Part of a small language model's weights: rotary positions.
Each number is 128 + 32 x the weight over its row's rms, rounded and kept within 0 to 255. Layers, rows and columns count from 0. Numbers have three digits each. The size before them is the row's rms in percent of the matrix's.

# layer 5 MLP up, 1536x384, rms 0.0838, rows 852-866, columns 96-191
102:160137205171055109065139102132129134152113138077155118057100154146076135129109121169165108101123131097124053156124143171097140165121121116091109100114112064118133140105120149127165140135140168148104141150138124139146143116106171207144090096094162044159115169137090134096133102093043175185
098:141165140030144192138192186133136148120150166061155163123136095117138166129129155107083126171145104098184116161160080205142084156168142120133096110134181125137128137163100148126152128121122146135169144145141147111139157119147162131087152120067114129061117131179078110120122091117142155096
099:138138131141148079135146106069118123138123146121180147118125210154125139077122107121217060080183127076148177114188128130117141095136150167155091145107128127116064246097128111064102139115162119132126144157130087119104126180127184110130095123140114146154121107120173109076171134132170115126
105:114079102131179123182100086152158096166105220146151175121104162100127103153130136151065134155077146149121096110066101096154117125124145144099166106079108149080153171152126133090126168075200140119140125085131170132129162107144125129132142109068154082171118104131128097134126102113162131060
104:138125128123154161152064114081100077037088158143082140151120092141142137061128111128137156152157097157141146118132131097130112091125098115135111143119157115120136097183105107147225133094112151138092142175134165157110147131122165107081065119147061116189079153064115147129117074129145135113
095:088134182133152170193114102099121162105113184171138123060034161088153107057111116148145108141100181146145102134138146138088112138123146117130115148154131150145158120123145124157146157165127110153107167143063085104182094168152110174138101141169098131137099147134081081115144112115147075100
094:091140127152144113140144076096154111088164100096081176133139082113139144130164109106152126105092104116127185174121102163124123129107110104084118135097134144181098142168079127179180175098131122143177117137183134157113146137112113127121101108098078065084099136127122130085094153116196156085
096:116122135152171094121070149132101097113179102107125162082125114132072163141121108135102112156119105144161096103156156121162123163149156154162128163116082107167111120139090074114098138127113112132129121170106155193151102054098091088129168136172169149081139100142110152120090171151176162127
101:170121153127123088116157097153174141163076133150103148161074143105221169145146066148120117128096116126160172139072113127114146141141089197153106192109164119194127167128130182121116142208123096090131169108110161097099103165113084155196162084162126103149096185114186172052153142130151189067
097:132202120138170149094163122156106167102143131133169139163137080126047166103149150086146136135159140120070133114158115048055109089148178126083150137107147135152185149156086112147083114135126089101158127096172170111116110115125125064181102119082185109082200146126138123084113139139134104084
098:196109140180105130115082169168116122105078097150178110155139128152127113154148121116129158146085084102106113071118149132107139150171077093143158156162133128120102118106114173152156134117103115086155219130130096122174168094134129146181119175071134135162119145115097153178088143105135105102
089:124158108130108094201174123142146147099154167123071134082090112154079127127157183124140086051066094154144200101097160089137152157169080083167084172092128139105141106131133088079150090145126133117037096116145073150126064170092174161101087147106121153114113182131114120141128137103164102173
106:132108172139141156149166205160123096161176105110164089146134145115162158186126162116173113150136136107128101130156093140160139177179150197140134138126082117207085100173135177117142081136173109118198147083061132147152116091151140138159181087130118126120137148097112197119129104124106148105
103:111116068116105186107107142150107095127130119083156123141154153114106149163165134139145174133161130178098160097105156177165106116147135150111126083056121132125134089108120078145150088121190140152098198119147123170126118071118187093113144180140145165123172121111111114138095193134085121130
104:088115187188100119127100147018090111213120114125099121102186107187024099087121145132154122110172128128127131097132133151156105114134110129070140146145112125057169174123134152125137133137106149193117128146128158124116089129220131105137131112133129139171069125180114076130138098101118067097
# layer 5 MLP down (transposed), 1536x384, rms 0.082, rows 852-865, columns 96-191
106:142137119059142107198096104082106117083154121163093183158134133142140118144151084093186144168146096116093084242122110058112134087165124155107094145158118148141192106165152111084134120218104133146098119121112088125152130121140106102160145200135126124132164105126139099119085169111155151130
096:188122118174076095156120095122076118143123149229091104107130175186178119154068109195061158113120072149138171111148150126141165084130114087148145194146085146123098155143203114137150138140132138143135091134107089135186176139158107168131130146103176149120145142095135126111122114179113094108
104:137120097161112182135133166155121114102074249068126124119134135149148146145124136072126122123154122145168142119165107095121129078154108128106051195060117128179132191130203183165118158122156202142106163184147153107130120090100117112126145051124112072160092144188064089088146152042117193135
112:063119141102105120150102182135146097095147117156097138146118119123135110172123130158102079130116161134121080078206112118193162120169145078126177137163150110163112086136126131139164124104159171087097094159133139153116138135142085115056120130086123150105097082112116138210104119099147103111
113:125140110112143124060121112156133151143106152128133137113167099133147093143190192043100125147115156040087005182126098153131161128156165106138084059099148140175158144178154131078105154119126108068106159165105134089140116120098130123129082138080147159116107140078108123099191140155153150107
092:087103154175093127089128189163105062109179058097118135098145134140133136147146109118149121130115104093157082119136174102145141100137096144145150102110150125112110102096125150096189102082140107173143093114146200165137091084096126132141127102065151119069174119139082159079069124061137130078
099:220163122143106104153132114138146097146158181144181152128156156118081130074136133207099107124110130142105088167092119179145096204141150140151117045167161135128061171063160112078158095121151097077153190110110097122092084173131121132114112102161130192103106150128101137104143139129096102186
098:100057149159140086097173155122098088155154148173160151170192120117107125093131094131095122123155165118190087161151084099148175097152166160126154175134196144168132111181101065074088036135071116157076130163132104097096160156163105166187134118064105097130131160106084150126135087065116126160
099:100196167085177116119090119118071109086117126151129131126163110125074119157117168128082127081148106079169116131107146135121105135092136089145165138112066092137190085150109041112128101145145154131134111106137064135127147126107167137148163159146162119162140161089135120142180119096156102095
100:122213133132104165098118071191154160169062111044076116058125143170111126108103117131121157112119130132157134144110096190151105096103137094101104134056174145100153153148131116160175083094151061151122101110143063143144095122178124138123066119104105153068123143174076140092103098169100163131
097:116130126187149100134165165153181134109126089134141142121114157114119142097131163138079092152089100141115169193137123137157117095106080100117031210137126104136102132133146114114117101108123175113148124134072109127120052152103119155119152140151161110043145146157122180140173110122130100174
098:118122110128148161108116150158152095236080117141174175164142125132112110098125149167139088133196150093185073097114100112069133078165078101103143108122123146048116108255140122140173183128108101146163112173106122136114137121130113154126196114103127111101137080149127081115122139123138125147
110:173163124194119114188077146117135157163140112175091160103174152154048104128146140104120124101207113040099134143128142113144097089155098086136137099121139141107102151170164120140171121142145146160113145125143154069085099156102122141185125171134085094124109152101130127111105128123212101201
093:143107093078097103098170148112085142123127174120194166135112124204196097134116118130082164123142168123106110148124089100120109128120051089142138180147146105113110170151124189166100137157121140161148096071122118071156124155108095102108138130116101080109147091169143097138133104139162159104